python train.py --n_head=2 --d_mlp=512 --vocab_size=1024 --activation="gelu" --init="normal" --init_std_qkv=0.0453 --init_std_o=0.0453 --init_std_down=0.0 --optimizer="muon_variant" --lr_mult_qkv=0.4 --schedule="wsd" --decay_fraction=1.0 --decay_shape="pow" --final_lr_fraction=0.1 --batch_tokens=32768
Each number is 128 + 32 x the weight over its row's rms, rounded and kept within 0 to 255. Layers, rows and columns count from 0. Numbers have three digits each. The size before them is the row's rms in percent of the matrix's.

# q: layer 10 attention query, 128x128, rms 0.0524, rows 0-34,64-98, columns 0-127
# k: layer 10 attention key, 64x128, rms 0.0634, rows 0-34, columns 0-127
q0 081:142167139079091164161149134077136109126114129130108187178133106126119112132131132157104109100119153082170098120105115145160147101099158167129083138116206185152119062114192091101121127144125090105154151127069122046167105100152122091071169105120138166061120082126150086122128062124130142129141150095147165159095137202116199079109153132156136110085119110073126104192142190120099126130126
q64 062:119172157084071086157171170107132101135117117155151124173157152132117186139164135088125141123157110165155160136072091176098091084169201082133100064173135122137151144115159156116167148151101142079079124121088139135177104130127110123162070138175128109134171117199113187095127135114140096163107171176128103173117143121118147122082170119137070138078085191129105137082124179074151101129157
k0 061:183081117153166149080102125177094120157112133132152131104094090076135117124096045150145113116145126135133168050133100130111062122095125103168145110084089129118120148190102129094092132135121147124122073148163172135149121145089066179123189100109160116123100137134143151116108146091082092116198175120118054081153112133166110127143095180114144156060066140180160151154170104102104099127157
q1 081:137117021093137151180117094144082117148115124096118134085120064118151101099135188146101096097154113181097087100082146138187110165088086164148119075123130133178087099104098132123065124090135117191116085170105118164103163137073098052108125116153114110108183127102124126187125113114172123144120181110169137094109143118108149066136163068089134108119151114114139168134136130112096075142095
q65 064:134103096151096158169163094106170148159162123108106145168120133085075130149184134093128106138103105174169099078132098142130162119098104116117123139144115148130113175083147079120122143135151199118120116091097145073136042097185103140116078108114180072103099107102172141119080147138167134149139115123095151148120098105106075183083104133133071132128061155173069103090103163198105100125195
k1 070:130085180133126128100148130139167076130084070142111138146160134093131103134101099170175148127102135101106136109094140101190186127186142149098137212063131157163113196127148124100114109171150102138159096151105173114133122181117066139108119136144159195129069125094158132130130097122134088131067152142093104126175089128081116113120059174198089123116131137164138104109116157162152158212107
q2 090:158121115110149134137112089128106131201132173126122144161176145105124105105147105153104163070102095148134103065141156106096045119092119119047142131151127136145078113120114106178118080202179149182094116168050136144167145099144205140112114127110143068119154117119137102060128134155143135121103145167116176126116110116053129181082113125128089107100091140144193106154099144081151157107149
q66 068:124087111091092171155108141072074132110126159160188163082155162063082156159175162127071144104127132086144173140140151120088159131133124157123137144124155162133079137120106105129129198177085114131186145147128138131141113125141180165093154168114107123091154131143124118184121128086136159106156144116048147205161142127206132117104134121119145161124172165123074122146101136056144137166213
k2 065:138167175100126182091085174114146149076146119083181150065162089161159137087133165109153127132169141106164084130135101069131121074145153154137167100146075123097133132109181167115166111053118090140167181103129113111174120141156107103180155065145129133135132088145163104095137130106084164157134094138065103102122133100211177155082069133163138077138111087135104105109097100103101118135116
q3 090:100178110131079120129109158162127133156121090102152115134132168122143135153112103117059081136152090080158162147126136132123121166164102127162045135089123147143068138139091081086171073122145084094155141171143152154092165130150123162166120136051115192098114081139090102100035191193132151172192137141128095049082109150120160147137154137124154166126120117125106121116126077119126106115154
q67 075:118180097112140105138143114107119125121125128131079113111127093153129166187073127157184167166107103126143143163141161097122085133121154120174099088129146123166111221123131112178108091040153136085126187188053110118123117121193164159123120131141093178155109145088166132168101097163147102074130175127142140145168114139186126104128099102106118140049148111109151174100085100131136143059089
k3 064:080091115067192109125121131118134208113079124147096119119124120122127137113125164097092132141156151125139144108112088110098084109101131147108145104143121148143133174152100140106150108119153178149114155173056178136161107166172141143103158007135150078141140156127175081137117121093056144114108109098159072151141113099133125062143062131162086110116117154139140058212148091106114143152113
q4 105:143172054182141106111075101121101117131170159111136112131142115072114092162062138133152182131085116144188135106133145160095077097074157156081144104140190149069129147110108120122100098137108114172167160113151118099155137135084202157143148135115138111097138110084081135127095070125150070141075117111122149076156161103128156122105135101081109124038124109144151175069153140172067139151137
q68 071:114120140144140138068080075140185154118133161056119131113125185133154107181114157142133096168109107051099121085136094128168097122119119127112099125081104119122185155169090114109116100091098137120151099127106076100130125134081151124108151122219179151134123156129168124172152103106150143159092125141076121159173152165151118080178120222144129103164120079131161184082184120159106166163161
k4 082:056123152161097173130105147137159082097111113152123124110129136044083084112168125095081131135175131117157105070156144065106163123137116150129073139145109110152076094103213136128129125115112176114132150119000138147137113155147170131095164100175104109141153116133160072142106191101111148124166149098120117139158089084130090078101119113103114088107105136094142114113121097052161132114107
q5 095:136152119129065093168113178161152115126097158137132067072130155154132132105191102118124134155118115150117100145090107147140142097145136141114107062190100127158065126157058113132143124123073050114127104164070125133137148141140096126200102158104091126135148208125176201119135162115140097085153123126129083114214137112090083145152168146154108149111191159143114148133122061176146140118129
q69 062:089165140142133153174099116080113136101131150101207117097091121129086107160130107093121170129081137091147133079113112125118160106150150138159107132169106104132106143174117183087107120132101120137112133157124152131103174155162040130118142146217114100135169168177148130070101121159122093126179121134119066160177159167155104147133083226120107157087120160065149161186100107152156185123109
k5 069:066163118122072134186131116128099128104099092122183058151140074114133175090114104117111123147162088088158161091152114101118113126105110139148145100125124120080154171139162129084176120140157112158106201139079135156101103141080186125162170116100141092098184122094163067092106091116145100122144164128102199082105161062142159095116140069182110133080151112190106078146118146114146093142102
q6 101:138135155188110114079141113137112117131152092121144119171181166128124160183099093090166111151100093076093129118155103152078133059147115089088126109130098157162136113133150116161202144209077153113133123141138126141103121098145129155095145101113157156143093113135109147137151116183102167067073125131091067150079049135111147146130126113067084197194101129100136141140084143143123149081057
q70 059:125121134170119110134161131145084107143160082116150102158126097106123131133095133118149178132163098076121129132103121089137150075176145108107189111179138178137166167244141205156151130189152092121171103065123130133147129111132161158089116091146157121141155138097170173138069123148058169139148117096120085105194063154085102108150125128122092180095141171172166139087118096134106123140144
k6 081:130086122077168094109160106103119182140062118133044172096146104154084078129172165206189180110146120140143162123094083116169141137176158131176137141065080152140163106118131096099105151099192107102083098132149140113147097125135060151144065120152171113139115149128136178129122100111093163157104165122132069159123171106151180125138079134120133169087102091141163110168100118158103137118128
q7 097:150123100108073121082103121175129165130106183105143151140129173100133117131080138144097182135123150102148119120113132176130112136089175151151136085132172068184116074149128124121195164131142105137156086152112120115169081106140147149159162089105164090101102074099049089137098128143189135101079165120126184102089142185131132093154178145071166130077112110136123174155174047181139116102119
q71 060:091144130101100149113080096141162145127142096190089055094092186139129153134095104113083172135155185128182122189107112198109114165179162120153181142160152096137065160173131058139141161125173117122117173152123129152137129091151152085109093158127168077194129126143093152147129130196143073155097150138119150116074111117136100155161147174109138090165127108161080142142107137169129140075163
k7 077:145071119151149121122108140142127088140065125108128101108099173106057070150074135134139116147180168070137088123114127110148172095151179117130035160122150127189128132141089160131097146163066175122111111151100105127140134126142172083061060156171104191159126131100129125136135090106110110178116097171116103117108055155067108147134152119114089157166095180096100148129082176114127153135121
q8 087:127119153085168173096114217087119122121160079232128164108129128175120121146107129137131076093133131143158129208132118143143206158093148134100154152119120188115134205095111052090099088073147086169156099144166117140095142090183128119110111165137150100138112099096148081149155183124125124089148075137175091130100144123110148132087135130140117147153164142075104164125126123081106152132133
q72 067:182137177134138161121089115105151142070068139150131112179095173118155103165146126148148091147146089170165172139094129113157141158147126142171139133146150153109140126116122129100144091160143103147198174185143161142042153159096134148147106111036121147130200102097110058149154153127128142149160143125133072172089111086182075137184147115093112145179119142141110144119107197107105101195129
k8 075:125121221115121119133103116166128196103138124115192139176162131149159127109103171152152110119124149065145104150125101136101168108154166168105131136156160150132117159142164093172154127130100148168127165183046144110140126115133124151152140082165168100150102100171168130065170072091055123147147155062116151170143114129114147171109157128153102147105173157158140090202118132077145082172074
q9 098:183118142087132133089110151126119147128098145111086144143125185079143127118126122183096131149105051115132129083079153141145103104157133168130108078121185079133148080149114140122096110173147155152149091114186171177177141085178178123123122148074109095092215084094109127079098148157112185120172116117130160100123110124144156155075086173131162097107080156117146147109177133180175085078147
q73 074:136084125106144095156094119141092181113113151074111122165142125117153109130172144161098167112133043085076101111111165131199098141088107111117112112099072184156153102125092097136101120151133152126148143107160114120099176167106091102093159162156117159154154119119069095105062095072102143160152140168097150131150141174155073164181085115151172096181068171126129119125145220122104122167141
k9 074:106116125089151152114104176200133110125124088078081125117144122104092151100174166148125163132152200097184149084105087144095106137114137127091143155155104100122079143157186093161142123144171122154107155154106091125138147163117202172168170073177167107147097108166138114096178093188085166158152150101153085172156129124176104122102079195150139137106139097182137091125114063092144108131109
q10 096:140131101132091168127164082107178108139168115179145116097110127136094146167147140084154066140087144100167159130145128117116131141157118157128176127150134078107094156164159129102117184097085183068070126150110135110155058124151136086167119129184130105118057121161170140101203152155046108105097147102158111160171199168143120133102096156121087147150155128131090105067101100121121156059131
q74 068:101176086152160132109192108148144086139142132166136160201146103158148146083141170133168143188168145136150126121127161136138188131137126126127155083073172135128106159149181077102086177120155160153076183205103129142129107153110191057122144106141135143130100176147148183131147143148120135161075151139132100149136118069137081145137095130064132184110125128160143099151137143095086169045115
k10 074:195116098112143106117085118102144155160130131130137189141072145159158134178072096197182110147126128116109175164171126130152185064107146151125113108108108178049193130110116169149152160186113118105158113089201085131177096130113109093102094194133037156123090133131139137117109110096147139100103111131124137089090122136090116127151131103109196163132067152089131137140111139100110157159125
q11 097:092103121064127185094192188166177157119099175102117162200178148185034101109130118142119108108116105137056130153144132140166161134091114107104131118198116132173083102120093072125111132133103149138162084150083091135123111108132151155142097129125127168118129111099168124088106145110160115061112172145095070130091129121117161122092129141166100096097064124121093098194157103123166133140103
q75 072:117143179102147135084123075154144135153140158125155079212116131139116139106096120160198119073143039112093145196079120164094101161148154144113137126122072152158141137119141067129135142084146121136145183123105122135100106143114113134119037154084172153156111102157131124116162088083095118140144131105059127150149112156139138126054140094173185123148058128096113081163120138140149173178147
k11 082:183122188114144167075126156120118140146101096143113146149173098152144172154095113162149104143082132121161101138140083121126166055145145131160123154145184110092098174105117155110152112149135121160116177209059144085140114131138102136112133104135147040192126139158188098094132138151028175061137124094125163132166081106144067146112085165114079151180129129127124165134130140141160117126118
q12 109:111124137147209132109159122101107081123132077121159081096213162134149129181093143077165098158102117087153087085084143084107158098191112102115119091091188157100115125065186105127099105206069202138134131127156119153161143109112141074122152102160113129093143180097085149104136157151131138084112121107140110163142141102119141113145150061133110077152104129090135107104086093114104127085106
q76 083:133143149083114169146156124129144151180159080150145116144141150134167145123061098157171097088092101133110142150085113073077157092190103125091149125143131165072126111138104132098096157146118155125185132113102132128092115101115121089074123148117127102134085109062091117106105090128098096120111129060160100141103226152083060169045155129087121087145124221109114133093139131101101136160110
k12 095:176095140085109140090106094102169151114100121113077133170074139136133104116133164174226132101115156109135164129118080111147093096076128097123127195119104076092149109101085135107104131160137157093109103166125116122125055145170157179147056127146130091156080124127106187147095158139098133142133217134132093142122119167141150169077124160036143179105104116141155151121113085149117102139159
q13 099:159151234114134100157162092179097148144147125113130174159126167084113146096127118109123121117110072126144121136136112151041110099118139131131133077102152068140152123111166148151174171155138133073171139121143145100175113100155131155114078117092120047139113166109079128111131121126109135103146183128126209096074129159154165118156104098075155124122159103132073132168105073173092109122043
q77 058:110098132126159142135079090136125102100107108082173161119170112081107095172138070162145113100093142185105076178110121147138150082134130157158097108143174143140141097211055135140106126133140104124174081051122119098107160069142136128111106125127101105161111097158127124103055110133094098117109171098106174141162069144130101206095176128105131083195099129145106144175134102107119075180125
k13 080:120106086152095104107105140095201082155112106155165071124118146169096115124124120128144082139141147096156125152151176163106175168100161125132082154148118172102108108166143138089149133207081124135149130126106100119110145183098154087096142110098072066170053122136163093183139121130111086104143130156134077140164148153146084100072130080112154100109078178148124148053101127153088174077076
q14 121:117157171119152140121163154109131170144126140128096113167147206126138103134095147114149112142107044098102174086090187135069182083111142138082122146074144135217170152092123106056129113119119151098145139154135177190148138094165163109069100126126101130134125124094125072096169114130131161091176178126187167130140138159095157133113159100098128155145147112146081143159161083201126105088113
q78 062:111112154114143090116099078118134159097123097105123123089121121167149079162155134100176182140141145185099131095137088194130113104139136148146089127088112143161106133196094118102120125053136129077156116115136136154148063124167226161153048159146172124108113071137154175148128128095086208104139124147162085106136052097119158132092148139133137186154116141160157163170121125129159123177152
k14 104:156112133106107131109107168193158166109104110192107162120105132153085118132117120138119153133135182087117154121143097145150154110147161101096122138115148127088095132093125151077093154119146126099133135130133153137145086154126090151160085133146163173190074112150140137177096131145000131121135182099105128132113111098153114114115124186105109163202060088126107177161075137071092205189100
q15 101:126122150113108149133128112117128137137117145077135235182100150115082090145113141160105196165076095168075142127094123126149129119150109121091120113119104123140089132135167201158113155133159085100143142078174121105109126130152124144165113113087180150079163096154153110109147111145204134158144113097150159043049128167179150145106130218101126128099139174140181107130137144163122182097149
q79 077:108139121137136123117101137117111161108139102113124146101132171185090132079152147144093194101147192111091115122184134123093087088154153094131169156131185157156061129155187097164145184082123120134086234154138145095129123145156143151156138110144156144151132052171174116114148181152119128137162105203116148129120115152167175147091130118158080161125117080104130168166132128101204162104091
k15 079:114137098130185116073160103127119071122151110157161148129168102114109201156139085149104104104139152128150138109125172180102110194082175138130100159182203121157090081109120086139144070129140110146106130160144178100048095129111154114111178147092090113145109103138144089131097128156190100102052071111092140098132082138094100152166120058154158150127161079146143128110188107153126120113148
q16 104:104173179118108053077112130115086180129151115089146135074128114137172140105109167167127175137142145174120163149088080155122140096093135119095089050178114105096147115106124187146170184123141091116182147158147156046171118128112139167106105064121165121126163200108080158158093074164165159148126125108123110097156116093131121158149139118080132138148120118119187168166176099097154110150125
q80 078:151138116133112132137073165106110133146120118117148122063117164141068139137145211099052141158123155097108091103083127118190112137114116194154124150112117103132127160099163209139187125157155109132117121127162146099118205132045109161146162107127136131127189150080161134173119114190148131171149151136064194176165113128141182162135112090137121097103061096132152098140137085128129113098147
k16 082:127170106137131124113118055159077130140186155088111090117127105128043140186154093077054126135115127084080138176141100137106122094115130152100176136096138104156092129178105131140173180126121124131113144097147145124120104153134144112108064186123221151204136075089178142142168132086146084095142123122161156074163101160096125156127139086174112124152106072136084121098163145138154097125121
q17 098:072085117156109118154114194125184172154102064165143157183088154121113171073119132145136101114089170173159132143163152123081170203188139165142114118216191117095148129125172080094122154156118087100128155151142122106110135127115097150140199140170076090166078137126082132176104112103132104121136150135128084157136150113109084110125152096098175140143132116174172167135112148070150114134154
q81 084:133104148161145130100137122112051177134126110141104086118131102086164103173155131083101094163152091085145117096086157142081106144128100094157149132128106081116199101016129133123159106182103179140129047131165134176150151131122144097096140159191128118128132198105093156119148119123184117130144138095078096128130105133144118069170117120121152107105157144101128098123061166111103063086176
k17 097:129151073165147133117168094076116103148127077164121158120152128097099097112125188115133106130120137124133109138052097100137088175133124130020153127156083095106154181125137168144134110150151134194191094189138122082122150108145173099131166138123122123069155141147109147101165135123119123092125073175064155090119128170137127154131106091080146163083140152132117087077224103090132100117097
q18 124:168113093088098154137148143171128152124126137099153187139080059092098095169103135158084085141119146111179148174119145117165190154085107111138149115128118135089182113174116180195202129119114107145149124118154167098093127100150080114119162182095148160134131145124191105161098076093166149146123177105148083130112111125146057106123168220164161129155117132137155148112095165113165113175172
q82 085:061117116147160128158106148163115149116096089064153187154119126066121074182069185138093125169114127129138157167108105124152096114077095120114112095153105064102166109109127100147176147122180074128129107107110146073106141126065086136115198136166117139120116214127131122119073051155115133179111122104129129083099160135189126145161136147125116122176144107094145161117147136110209140139113
k18 121:119204113169127150168089156121110082054145155124119146110095118109118147107187083095087178154190171147133106088154175164085149143131090139123098109111113188192103119116119112146145131086109118146104093061130144172170126143019113096142147167148134129090138094125129113126090078121186179110113130132104163108166145082141152154142136147147126071181137154100133111143078116114104098071168
q19 107:135096103173116119126062142118128145150096121122132146077046156105119099124106171085134141130081180142183099139169067105060081132115133091125115135149115104075189132115157116097135178103062057159133155098117121102155116144164119183118148202182123143174130136154151164148178122103133110143114143114167066085165135143169064131141113158058079143157127099115172146101101157133138123141113
q83 080:109097136211157140117088154130111157082118141135127103113074148074090140113108107099123117115138159076160094166186080158126090125113153052112111110155135181104125115148150061106143149157071110190107106155120077137108125151107134193084133174166141158120147078175122149175173129098173144190080134097101110116157124170155072103151102140079091138123209097182129125107142126140108125111118
k19 080:119143124120122157116099155175067154128085078152164136097113120096153107084109141111124150090134072115140126164119164135149186108119116126074085096135104068125145141155087121184099082083086127097116128129128170121138141144117089094137151137156161147139040152173143064108064116138179138172090089173149101051134077150140070090116090107143180139117151154115184146110084153083180101147162
q20 105:127138071153119102120130140119157179130215123175130154139134081151130210134139089084184096102193185131129076155155112107089136097171119138141190142091163125141071144150128143068080146092129198152147144072154128187091183153134116158110116107171097136112155081128112085163116083079076105109161125141121170149152094155113107157170106149144118131128150149162145146103140147123066155114095
q84 087:067131123137081113123113117161166153134171166150127109084148166081147140068123083085131117106170141115143104052114168135102160117152100145134132102094136155145152146091135171128116090116076192126130138161148104157146146089144089147064135096148144143198108174025110118126125090116108069158152120121130146104120133189109112120154117191163163092190104197111150136099065162141119118079091
k20 105:107117078115124112144142093092095147198115095126139155101197149141061142145162148149190083156143104152108108159139127171186114208191117113082084115146104158110172173107111129100106103194124143137095129183136073121125137049145170136119125092060114095079145099141113177119158167129154093108141146119149119150118118157117162122158112101096148168048110139089121176090165115171114112146121
q21 092:104040087211130153157115111116115086155149091078120075101132166200124129114135110114071129121169136103097144073115140147151137120073163196124122152138110111159114108079093117123135098133122158143093134161146127155126093149144148095056137116104165072112103072130190116163128252148092122132132143100108156179117130152168119102171081136140093127083092118107117137153093112121097119120158
q85 116:110107144114118102158122149107154142136108105142172198184154082133156125095079140161140125117100100158116119140147165128151151139037149175087106089137121105150162119147123130143155102144160060135151188133074126077125138106090092142140116117088130095040135129111100091092108083077116134168111118132208105111059173116135145175126151170074122139122114200128123138135170190187106170170128
k21 110:139159114154134129134125173124148193081097159107131145091096152107171139107143042096149092126150160157175169135162115131156167137144132115162135136052152170123137211161133112171116112115114162112084108085129095130176151147158156149165139118162123173158111094134135104140137148145048123116140093118130074140158110103065042142132147172136139068166080129170169086106066129101059145125131
q22 099:123130108094129127125130126140118134171127090129178140137095085047153178127154161116219120099155119165163144172157174067108089067096148128109147092098117152136087110134114152118147132129162115125162160094149159118131085148089139117138066124106157104159067090134185095123058104057123120165168098087129158134150117114093150174023137148096103121129079145161118164095170088168135139110116
q86 093:116108150128120147098070120191082127126112043099143136144131078098101087088139170144103155108170139209080136147154123138151117076087119114078128104108106175183114127169088126129156110101137137081163131120162123102114105112114105169125157134123148111136144095150181147078109105079163103137167106130051179123100117163185081146090081110166144135120122118169128157166147090121162051091201
k22 113:158140140114167111156105100200138096114077177119140134106132066156143128132153138096062185136133130194135101126138139151095106177162058083152131099056171174162072115113085134121110145091093127146091119123092141118074167129071120128138152148167134170114110125142150126131071116176196089126126109115146127152193147164153088110160146122197134089145133091182147148191087132104136178134119
q23 110:091133169084138130134093123117143148114156145042099124124079056135178119104116110106048192126119134126146150189160062124177119130146124163136106082166120139098176106184096142170066140087159062152132117118150148173127133105129146124124116145103090163145163167084138181146084125132166150176104107140117187090127082098157113147119147147080168123138179162130178151171120100138146094179098
q87 095:116177151111140155129123155113073134171197138073142093111070089076162130136123116058077133187145124131140076115176144129130105090123138114145048091097182079121171118107168122107095086133116098116060092179114111186123099133110163152106107139178118178130104183102111109106123193135184141131143184139107134119146175149138151126128107118126123093151148141150175095113088128136114033128139
k23 098:161181086120113062094113129098119102140186074104103113146135126178076140080168119124080167152143148119067110099160186123104059123074142095137173121092147125129112119135110185095151100109109106128191183169152129097107113111153160073108090123133176122123133098102104144095131081136158157190152106120108085147169152137146075171104108173160130190126176080109082126139147091116104094081167
q24 112:115103096122106148093128121154168068107150122092117149135139117179126169171142152096130067103148169108106086104106099125147146129168167136215161125116132180158124133140127092100097138119075136149098074115119155150113120108104119127179090097103104143182125109065140182140186108055131106115160134168100068119094123137052190135122120098195141116114154116048125113136206107163093124093159
q88 098:099129130178106154080132134159137125144088115085119172199171162133115121160127148138109088121137108135173105151132128091149144123182148169159106122051131139133197136115179127149061057107101116143129136116134114111129094163142108159157124115069066145120070099116183119142167116102159132098075130069135060109139139143154145069132177121174133053100098101148111089154130090133106119084213
k24 114:092149137154145192111118126081077154100125146119106131083114077087146108140097106070144134148121152186162162104136144143109123112161114133139092195151092130179149089144191150130076131166087161136104175103113105131070179129099096125081136171163178117101186104154106169129147139167219157174088142127134163090104105136156100076121156122129159119131232091145148118132111141140132147074153
q25 113:161173118099103069130132069094113173103121104100144184144059064097118136149103183129092164134181180179105137120112111107134136134101094145148131140115096061124150121179118177099120116145138124041154114100172187106146131157081132193145156127124092122107158102119125118127112073115112119147080113138140174086142112159160085149125134100181152130160149086115130183151158103135108157235138
q89 091:206148182122134114159123138152126145142109137096110135088099097115116150119111078129108166127176155149187102159095130108093129148104076127146150118120157104099195148108122152102204148108060098112153081171150109191141157132076125096148138186117105188177184138134090168144121097153151129111118126169113160097212125109075127161175145161147146166141154155155057144089178128103134108188133
k25 120:112179163151116136119143140127120133163127183058150086099120092142098105135229055049113153125186169218188079148153133136112075156151133141160082107114122116154116108135155101120159163109135077124110154132095157139101155139081130118115137130155114159153139109069098205141126039145165158161123122133099138112170110135119137129100118132136147119126110125129077171131122125149102123074195
q26 096:163134173112126089135141121126149106132100181097123121105148085170151134189140088140116149129123122137148146157068090147114150117118103164074130058110087085116139085133064130114077136103191148121157133162168086077149139098128128148128115105172213123152146114142095165148065054149081154105132126102128074116137151052129137199141082102069107109113135145101146115082071077105134169150096
q90 113:092194112082115090158139139133144092107182113144132224147144128134155107142136116143179096101149125179124114174090077156100163103179134089055125094098056104112114121142106110110079120091203121123167130210133200098158127119124105117116136079097164076129165107119124168142105085151100121105072176119141102122143110090092053127153138132088139118133157131150127112130168131106099161126081
k26 106:110191156079122122115065126141153078128119128152158101126115156131178130097135090136136132007111145157116125121051080103139149128166128151093145149099110115142148181126072109204076128097094173120069106127147146170181095111150091087159144104107148152120128162120162128108141063130147151143148128179107133040154124104117075176153118092159168125120136169102110117124141098079180134138131
q27 101:056097182160140125181062112076151107094134155167109114093069138076124084089129109080159116171127109124154142122173171124115057101090163114085110153121167083133112158136163074116215170123076118079132129114163162152090105150069111179166114142141123141165114075164129157135139131142087132173102148118162122143108121135143130104081100118166141164130143193144074108094139113080120141169113
q91 097:101148164127129134097141160102113141157084153111138122181093160100183106094116189132093132142162096139147189063180174197095093171091143135145091088108181138161186163098123093142193142121107154120090116157135111140162131076072139098149191132161085105121139108155107143157174176141091110107087188084094113113163106148133125096154055091136119151151132091181124125139109146150193116127106
k27 105:107128127088164115174064147079200115197156165071128144147120138146202106182126150162123100132151147150144165132086102136125143160097080124079139039129109093144163107123117133133142134109144116072150079172086066130139188152169168078097157113137125120085144099170100070107124106128091155135116155144124113128162152123108112110092081155115100097120100179091124137116124070131183135107057
q28 112:147083142149101118136106106137113116179119116120165118124135073139098176117142112109076172103159146104165155098120109112070118176197132051119047106138164101130107135127097149160189089079096131169073152182140139109156129118105131114118158144104125157102088084106105081134111020076119148148107094128135174159182125153176065128159149094144148044106122151143143122138106124138115159129171
q92 100:110166121125182131139126126156148146099091105144154202117152131121090158113206149132091126094176152145129130172163158087113110144131099080133092122098138101150100141101178164097104164119096163165159163100103131029157163116167130202132133102085138171169081108148160083187114071073124099146068073123134162101152150181129100078137141112093137100110118098142149099150131127181094175135156
k28 119:102112113134122104151154141159124187108145135144166154124176169181108102117088044122067109077142194105150107106171140169141107129083125045147153165150116138127128132089086088089126136127089129150151129121107128084152118151216142127116147106096106098156120079139139117132111075139055096127165184085138160132158083192106132127135163149166158161110076049107117081107148171095106137129149
q29 120:144131068096124173111179159131120117089171133157114132163169101139103185104140052163162099131123126136159119084108153139117140133080134188110125151136137134171121129174128109088077159114193219150107088129109119106095130100137143064169126141125133073150181101134134109139128187089062145088124131145155114155117140134061127111157142100149134084110152153174064072108172089131066141131191
q93 109:151119082063127164139170166127122083167141121160037133191117143135135183075164147149155166116161092164100105107134115143080157084104094152105111101147163096080091130139119146081090175056155094132148110160123121133132115131103150053208152125138112092155082113156139154161161200099114123095126112141140128173113157125120123116142102088161099113141109169120098070116096096053093108104110
k29 111:151097116079119156101165147125125118141142117143093151165177128151105147143213121193237121172115112101162130152080146101153094065119131096089138139170123111101133098124140148110130111118126153146138122238075134137117142105093148134174171122123096080114133106152088137132134153124048136110158113108152120138170215190119181116098123116114117121156119140129073051108107094125134121172119
q30 113:071093072162176134084090174150135094129096120158109154081174093126158153113070102135109142114102121145128084166085146121145189133133154113070130165140137160080181149144106078098113143197200145148166144181089127141136159141102138058136173085080108039125118116158057150118081104121153099122101125105127123092124142097105126156153211127105130135100145117140123161137155132143119135073155
q94 105:124156115146148124120126132166168113126124086133139108089212085139194111148101111154135112134122131135131117149036135085156138116180183136095081118086158147106163159163141144133140064201164181145169099163134114175105190107100090122135163107119074081137155141136126178155073079125152120131139124133069111114128161090092081118171163142138144175074163110090070156105112151130178087153153
k30 105:074095155133153138074129094125087121115154038101155125090173192151127129110153142144085071146136132105174094167115132078114113199146158122063135181170114181122144172168169105159131103117169145140154160173116109133080137079100110069134150148086086191120163101141111121132105108147126127183096152122085171100115101095093175151133147188128126105115178155171120162112102164137183158132121
q31 105:074135133085081099095115163190155122137080117207102185139144071102102058156145184127131161166141085118126133146127104104145118111110138168109159122096106159158109042186135154078134104152167161095130142154128122093155096187130104177086109150078150149130138097130175120125146133045120135130129079129102087162109138142142110152096064191145112068166144103140081143137150108163146137110102
q95 105:089214112101188103160143134122149077117191174149049136130163134137088135092225185089091153106128104133123157139139129114101139156153098131151133138128127159171077129138144076140119144115102085111123104110178140139095157100201153125080124151079156126149192129150146131182096108176102150117164131095140096141142115135121182145177134142160176082122132088074114148151116129186063121107119
k31 106:183164130131162147077075115115131172137114147128151133083191108161198134108122142100168119100101124186142113075136122161135089141064071158111145151145142103134086117084075119167115134122056121098141114121147118174165107108198138120182144094069135052111109075075156130123100131149105161131162121148141179116217143098121144115130151125142184100060144141125182155122119125124129160110171
q32 105:134115121158131118139163185148185150104111084133094111120095086089122104154110098137093072154104137144136096129117134133162171147143140110162111126143150088132145111126110058100136121118067092146091148132073113123146116143157145152124150143163096213188141111017139121169143133168128140225084102111084102191120184151084132114073106162095131123099085104117145179132125100077178157162112
q96 117:110100130132191157108128105156130163138175119130090098122124179113156100127150119107101117183049126086114103075116168110114113174107115133149150209105142111134174079108140142088111126128074130161093117119111101140178115122100142123085112179235093138167149157108175132115134110140174082170127129141090134136093163111092207066143101081140166125109096082120130077120082134149111096126199
k32 101:029128116128153203116208121153120171099112142122119164085084120123126130154133157103134139147104161193160098169181139119128137119118111146122104117143120126103206112081117082115131141126074124103152100136112128158151040118096094171146157096137125103172129157105117082066144115153158106171149106135146103096066168114227127103148135114075166081100164104107126123093166150118082136112109
q33 105:166088166088097081161103161139108155115118116142085079152074081127235151088133117123134138127140168145122150083106113107170201165132107167100156114102120071114153137158121099127138140141077175100091152144155112165104123085099146137199144125113114126125106119140118149171049165160140131193107134146142134111168140104153120132148055154125131190159189101116091148162108067150165138172165
q97 108:106120058083171140128114143110129117187206109146083065123139106091180113090130115142098084151112155073158095055106145098160105142161148185146134122095156079129159123160111125127089167165089195107104141154073147148129124147178148056130127180122114145115100128153140164166144133147113156226086104105066151104166091137134141115093092113200169123118095133113123118129101114145153140122128
k33 114:158113102136146113099105221154125138210090153113122118054131134123095145150094131101137083169121164166102123153121132118139113129105151180183087164109165124131154095088110088167161168143091120111104128112134129161148051140110108128146162123123083148190123110113107157135090163183109169121110110108125094083091196097138115217090161108184131126156161134151171208085120118151092101104140
q34 101:098179111179113095057102170130112094146122194039164136142173194156140089192157132090137159114122090060124110095065145114082112124095087135085122190118130122096135150128113143093148125140125157133118159126132178103181173085153100145147079132176104101161071101115112096143067108122120132139119110127155095097151132135084151154153115133176080160097167143163091091123167084098170130130127
q98 120:111171101121102096138097147157120104197085127133153167147206131119160098148145124076166152066136102077177193156129121066128094166110117104094164128129134126133095121075110140114165098128074173139124136168110089130151154144099143156212102165158047167133118115123092122131119071098104074128136103097163168098168156158116095080149154143184101104109111179145174121129141164120122138196137
k34 111:069138112116083142128111162125122163176085098115133184144189095168133116191149130115116113076142153100152187108167104101103078179116137137114123128136094103178143124119131147116124060084106190143074134159173128066113074166091100179121069167135053186138105166153104140107133071107107093125141161106152180135161129166066153104149139178158121124126105125147068149086104154105119116115127